config = dict(
    n_layer=13,
    d_model=256,
    bias='none',
    init_std_o=0.00582,
    lr_mult_o=0.897,
    lr_head=0.00477,
)
Each number is 128 + 32 x the weight over its row's rms, rounded and kept within 0 to 255. Layers, rows and columns count from 0. Numbers have three digits each. The size before them is the row's rms in percent of the matrix's.

# up: layer 5 MLP up, 704x256, rms 0.112, rows 613-629, columns 0-127
# down: layer 5 MLP down (transposed), 704x256, rms 0.0621, rows 613-628, columns 0-127
# gate: layer 5 MLP gate, 704x256, rms 0.112, rows 614-629, columns 0-127
up613 098:132169112106160125131117136141133099121150131102125176149110142092140181162141107147152083177131081173163137095138124170097101091093078125149118143129127144163133094160158132109120171112136185147129064116152140144168087139071103141156114128216132116122148206153193164152062113128067179148178109158061149089197171172151161142185084160196115124153145110106115173155102083135101092104145
down613 099:059149151084168125116118156111122155094177136097128086140097166127120117193132132128104089130125135095084122153159154156086142144174117076097114132153138161115130097132107159095063140123111125013152212118094115182100103117217086110129067123144138113128146099117112061109154053125111143097140192153099155136160192126169120099141124120157133091156122084147169144108087158205196139135114
gate614 100:112105140160202109128151113048101126074115206092129077103114083144114138147182136156167161151093175133158065158122148111111123151110122146173127123128077150123113119114099105189179140134107116092126200127098166178121123154099167139121154131145170090062174134182154114106110170082165020126152146151121107140139103123172161062124153115028128096148117160130136137149073110096063094152180
up614 101:167099179084116185150084153137146122163128116085152097165096160101174123169078111105122123118139143136101065173138082176091134114108073108130131144137104103164109113055108142114117163041137106105115086183126096066092114116153156101134108173112152141107134093114110156117124139066146147166115147063165135170109127117187099119068095151163107098142142067104041108158154119106163193163144
down614 097:159150088151151145114241105151139132132168133119113146137154113133172101166225119105140190130120097097088089152119104122179116191116124183110168192110117135157059077114187108199164111101147193172097130163177142121097154109136171151122153096182153109092093099109162140119103099087112091162089202139125104193129098144112141148102149125093194135122100148157088097146139108154095147119153
gate615 099:124131137131123088096105145119152135146147128112137059168104084135128134109147117184136130152116129153139188149089090124086089132157100121171078079108099105219129096108164133084098111120172098138035141172149126144097154161128150154076077109154181103128081115173183147125178125147170127133148131149150087128131081098114115102095090132126146192156114113110134185098114153128077125113086
up615 098:120140098129156108158179114078110135137155162119119204130134138146117141152135123116110149107091151161112103183162125089094082192047147122094174106102214113118069153122109150136145187096126104096169136104111099165142106108093110113127123137089147119126183182193081197080132132139164155144152101123097140104183129174164204086206138131091118116099117136172123128141110112116208135168136
down615 099:167115105174170171175128132117135136081174186107121130100138132116102121123101093115091107141122166101143109123129127136130088131080148131136155110102196158129147130154146056121113185133101103070125104126124040193163118100136099066172114088094134110042147140111155073158178156103130132147126147101135147138153127169161176120198050088063171146119081119104143145150125109154097141136191
gate616 099:107142119135198066149158165162117097135178107151164143140134104104142155135073134139145136166188067116114137120120101142153115128122119176123060127100114099103083106163094060142110071114124123141077119101153142082134141084100141092118079120147155136136109086161121109167118153166156152112130175181157110110128080164142145146113168169131118042118165043062091158097205122159041179068162
up616 101:132095151145082094147098106126153123181165160081103148117131119149205103136116079128147108187214084121115098136108146167097086109096157189149097131067122109130133114115110140105127101119086137156127104131161121150090110091120140122154085056155098092111117126132149135163109062151057138178132137193168140083097151123081138100098106162150097138114129169140096153153084082100040112113151
down616 101:125089111167058148092126117138157142180201120099099077141145124204144052187131161130141122124157149161101073163156104128144130105127131196132064174131087110194089079123158106095060145151108113141117145121124053142168133126152083147143076158119097098159136232118115175137137111111111137144117168150132123102104104159114174185131111109076099203142089141106166109141081159149085158103087
gate617 102:070118114097069096181075149128149127148092105189087100132148140123163167150100120141188110073147121103123132138183146132200095104134134143123154119090140118099115146151086049130164104128125099165105163114113135107107148136120151140150112154130160104124116152148152108125124172094136080184145164138139179140118114156211062111088111167127119188091120101104147199159131114111093187105106
up617 101:076044174132144151098147197171137139119150091118135130120079114174149113129127090134132129132111174206071084060141120150033226101168172107141134117146102181133146119162157182080065095121128152120144128120106141126136172123146056118164103115167041099138089114119087125130184161117131139095086121125140176154135120155111181167133153173149121120115105168138167161138130131154126078151126
down617 102:109139130114133108058103123113147091145176168095123121137118113132202067160161118119134168157111150132079095163156159134097129073182132088132177151063133135136141149134060165158074147108187106118131131042106125154149154140148137120088092145149111092130179181111101068178116130074078075152168116146152161149056147127134148164097161187113099126157152100073091135176107137149085194130095
gate618 103:100120075170138139126125127156118120178172132109165175104156096118118108124086132121122139158088042130146120163149117104076110127163139166120182124117161220143156161145075120128155155124092160136079164099125150082164125140139102189128108118147065121172129181202164077057115131176165125115199129160123138103161123169151081089144065112096155122116118112111133154189147166095127164079118
up618 098:133149163176129124121111152146092131092150026121133153159150112145112119112148108180141100161145124120144199121099170134135139179145055122084152147150136131182090135137108061080110074110102152139131111163132167120112118138074124083096181126161184127182099088109096072150137147134141141106102087152155101121150097104062119147136086180076094155081075156075129132231133074041114148100157
down618 098:023110147136121146140073124176166132187150124147111066123106093118126155084129120152054133129139164053142123140123101072113115128115143136182135151160100079105133089142091141106111146131135128093155175094195124129120150152151126138136119075171079101090106149091096135135126171133157149130127178127134145145132112138130089177103194133130104157167129137172131162144050119125095158048077
gate619 102:114070117116155164119100059074090120119053142157125143111143055129102114122118141210159118098147129093164147134155140126098149129082176094159088109110115143176132072097079132130132152113095131146129121080079106148146133138157175106125142116160165105121106191186100174120148144148121076129157065161093136073124160152172104156070176158094065181095132199119103152099121149139099120121127
up619 103:165099141142127127161107166117142117105089122159135159114121156162097170108124153087170145113095033202120115126122080141123129121153114182083135137173087150132146124158125159088161101125154096114059120108152097208146108120109154126154149079130101098015116148132104133219107097121082148112111136112109159141115112064133174084094102087129101101166124102134126123126122116148137195201112
down619 100:194081131146187105093045102085143162108132135108132042150194116165130085055111108116131106119116150166136149134114153125114127144123114176107106142097082116138173092096153187091112167120188117147148127106124156104120075181156143084178149073120105170121116151096150145117088187104130091100127058075142141146145099171109086104159156135089073090119165180107124135167066166044143145128157
gate620 094:143099107127126103175135099096141107145143147108168139151111104110188114163148120119119171182148133082119171119154144126098157184130085172175163088079141058104104145168162141091159114113100177124194150167154114140104096065084106094140074101144098134190095136092064099140067095099132125109170062092102148135122122145079162119108120131147122105118146164109141223114140084114098111155159
up620 097:162128094081070061120196149142183165082146120124177091078141139085169092107138128091106164120098139127070110136103115126119166114084171178147058089083140104133124156084132130112114095089134070124140112184119136145123165115135145137135110097122196148088102142133059115092225169141189134152136122102180104127090109129131094139102129088093112112061134201144121110072115137117136148127100
down620 092:136112075152242168141155109132136106159113178141170154091125130141124112082114126099078070131152143122143154140089182098145087085125136078108139091178115207151119092111146102111164089182170130106049083118125111128089174135116130152130121197128109151150169061126201114167075141080126147159122085138092087151139095149089117121181132088159126131194110131127137116125117137140114089126094
gate621 114:196153150108116114124134175112152165170062153102129077155084147153200191168078162130151152145084060111087099100114125129131116115118143157080078111134150049123099119155102114108120136126090167129183106109193089134105141178163119085080114121127136145130157148145122125154118138112125122129146144110195130166060138161123099154183111148179137115116065192073159088164167103121105123068132
up621 108:075117158112154177138109099093110098113141116061143140116161134112144164113126101130157163126161157121149141079093157115155124172119145145183065150161107162148131134117126106084077190031109123172091138095121143157135095112198122139101131104109123113091185105123095123152125149124132130128108136143190159089145152069110101103185147088143108143134124128118080163165178104098153140161131
down621 105:069105124160136095171121110141129143087120171169144097130121100137081173072108107158167177138121157158154125137118186142096130178163146144149133175092062147110091176107172113062134113090123116173120121114080175138107133074182079155121147111096059130119136146138117128140105099183119125145147108129080086125140114059065137136125174135185079143196147086203139081071151101123146133117044
gate622 101:100161120132187152115162114110147103124176110092140155100116174130101169103150090169110082128172069070156113138120109157147153170155112133108131113125129112148183148140097085114109142186133132176132155121156133151128145129123082158094128127088132055134179148163090173175102075121201094123154135117085176200113094103155149084168140135085045157131145078113112185160088164151126161173079
up622 101:095117124160100167148154118108091085100141160165113231161080109155104183145154173174099156110108142172143085133137138099103122060071108142134127135139084166118098103123178132155157147096060130194106070167111135168124109137165196092155119169109154131134115149095112106190121111098076140163086116144178128077056148135142059148138169156125152111151126129125121088141162109143162150143101
down622 099:166158181180093154123139180076148087089196096163122131125176136144122118134096136127152114087141149122140094167121121099131144118155110068146179153153156131065122137138188113092151127158093163100167155033165152164219171108147129148117125100147158043067104091127121136156144045084108090150086142122154077169150120115178131122124095118132093144097097091125090127093084118163118126195131
gate623 105:101161082075191056142120136102070118098179120115133150106130056105133111124121073103162072128116086089124157108166142093123106122114162096070163179097070140141127043115149130152155159131156127127095067131094170154124187184153117066185077204136167156150129105148103139117166091136119100090119167118133114113094113195100134143094102117186158132149103070152160157086169123137126177061138
up623 102:132148105136086088111175114122125103168108133144069156204101099155105160141168075137104092157158119059115110097135130133159140112142116112146154117187156124115095092116171106139120119122059140162090135144123147166081116088075158101091080106099153091187190181094153110138118121135074141130122091156181130111134134098109111129148153143107084143110141198156115144126126125124216174075160
down623 099:078107105128165179137122188132148120044157092113144098105169100157081085106064132097152174090138112098097042109072096122188129119149104085144154157131121127141154101154114092121144101142099134155098134087157121130125186113097175108169098196178088181180079073131119142132133179101146163133199143161124115134138140128169123136169109130116128141090073129101105122073130132143128050183150
gate624 099:116145120137148075128122105128117135113101116162115123140145135057145122153152117098165173097094103092181130100077096101089083128108154135072117146209150139171074149123173117093145101149121131123113181080137173161042137131119145113138038150104177168129116111137134213150162138093159170126182116099163121134125124152134128179141153139098073132082134127122105149151137124133173070090130
up624 097:120108159157114137148197130093129139146178133074231105149129038117149156144107121114135095134112087116107101092114163160079123168183112132184151164146116152112160081153131101141102123096141130204149180063118172107073137159079145172101151136111082203130029122083162126122092103149076162103101126121122082113166179100143126170138049123129132177177121072112157121136147128118105049093084
down624 094:116124150127121168056095116173081101102095106117047161108147151085127133115094114128127106100123141191188092157151163155157137087139135133141105088092096108206155168140122119118123139160125170111148124121117155126124143177146067093110102117140140111135114142089089236137168051118208136116149183075099143124058145122105124083098102106112115084128138121117084075076092191173084098096134
gate625 101:149127128121114157105148147180133115094088131137136188168140111200112140104170159143152160154133046116065138164175122089127129165071135117172093133146127103090161122100092176198097135118209159153079156123149135083112093097145138116121086104106112135137087107132154109189123126162093171095137127146144104082124147161090170137091127093144131176196118130149071152145077146097166129141140
up625 099:110091175085120111123110207121140123141165137137138098076109119089111128157091132134148128155095183142158106072133105145109170069186128149153166203162167061114108146100095061092178116142101120081157173170180154105123149138109130094132209117117126149081100138119177113146166112127119128107125152130103184117124104153183102108123098177166134082085156066123119103135099114171106118149056
down625 096:152141118104094139125077138103126105149070128094135142186104078109090113090224092190173121082208121100114126134151094115143169090159120146112120154160112124153100133110141097144129133119142103158206080160132164187158105110147131139096101159098119060180170127206153162091157114113113144086137133133112145111131132130132183095106144150118117121108139109082087169091089147110115137087146
gate626 098:152152087125129178160150107005123124094145108132169139128117100137112176115116216068068093120134136100148121155116129083205123143130133141099149101162111139144137119150113081103104186092156118126185149151085110138097174199129148157156099157074101107128172127119125155106118134204127122119158147132081093091168161099116133098164126140102152110121135124157171119134175144144084152166159
up626 101:116100122151152058101175148130092140092116122109133152144100157143076146080116111154093181082157175151129156161097123123126137143101102125172123148111080100103143125038207089171157193116122125151083156134105131140078095155133091176110148133164130104119133132195152138073106143178110097125106049097105075118102135068220102103142182154159199095105054100146170157122138122116137203096082
down626 102:161096079101148134087104196088135113105157162093230192112121082149150086132174111169137128170100083182115121111072113167114127128178086159156150132097164121164118194077166105072159024161103086120117136133138149166129130048103104165104128108076128159191160224090099097169139173103142123092163123149143153102094076140130144106152141120179125154116169150138149155110106174103165091120172
gate627 100:192096115122173114101145135166150148138113164088122172157175088151140174093102174113143183094130105119134166099140119086165119110100146125108099095060153110071103137088128130107100101118151051207094119123147160095148148101113153167128169151136142097179154142085146166138137112101129156146112120114114053149115081132091130130191207057142106138174112135145153091113159118195131141159141
up627 094:120139059129117129112147105143143158086160121152228086157095138136102117107133111162111162100141099110192165139142117118129149171049127096160201118193102130143154124171113138091129101144122188054169129127147069068133146122095176100096053151154127102135168142123113121155119162166148106122143087149095104168140123125175120121141137099110117093147135111111089109152133140112107184155107
down627 097:106121117153195157191149102113145140120119171100114113080143202167132127040062129186131181123109140125076104117130144069163166108064151167095075119113184133121138156117092159135104128100119077170115139156128104108109094117085124154124129115104147152117138187182157105138120060221118149136113155101151082192096082122083157060136187098150112125139122157088130134116054113121168142147151
gate628 097:159151086145093097157127105125171198089103131134122155116120075105119156084138072168164136184129143067123094132142111138080097114164140087140154100161119104083072154113030155114144118148159113112146118181144137130120122126161176193154085085148158149084150096112147171157134092143108125146160172061142078115145140139122114089112155164145117134177107121111142159117136159148112202068119
up628 099:103136152077101145139110091094134111170140157173151022069151154127059133151104157107185107112142110203176177121075141134194130124164155111096124154100152116133164132165155107119189162136094113170221124106080054183139152096122083060136143215136143125092126134157100081159105143093141132097128076179144211134128157101181114150133083101106140115128112105157138094132079103144155169094086
down628 098:146066151109128129147126156055165100105093130178098069113094188159139095108177149140110133053139068086165163137105136151122120156139125123109172132143099127143156169190151149118137116168172088145150070165115167152198080102066129110118159162104098084113105090101122166114122108180169129120057111089109137166159151116180168102105148124118110099109109103087122144140094181186114129098075
gate629 101:114144093123138135206123060131090133130142123092128123174110080093118103207093155152099137141099113152102130145173121149189139130097121137134128108105127136098068152047114111135120181175190126165142144110122123114124135158159126148069114060110080073127097128091079167136164088038120119156079130151102120107160143131136106175201150154138191139104104131145109110127139106098115112174096
up629 099:163139063134117088145112121128079140086123110138059113147163146048106163148173142116146143174145113147130068098102135061105134202159131138157162107194132214128114110073162125182114108139080161219080108148094116107154113124178120105111116153125105102138129085106108117118128133109108097149143152192053137111068180100118095127123151131159148096122085132050116161063138085113131126186110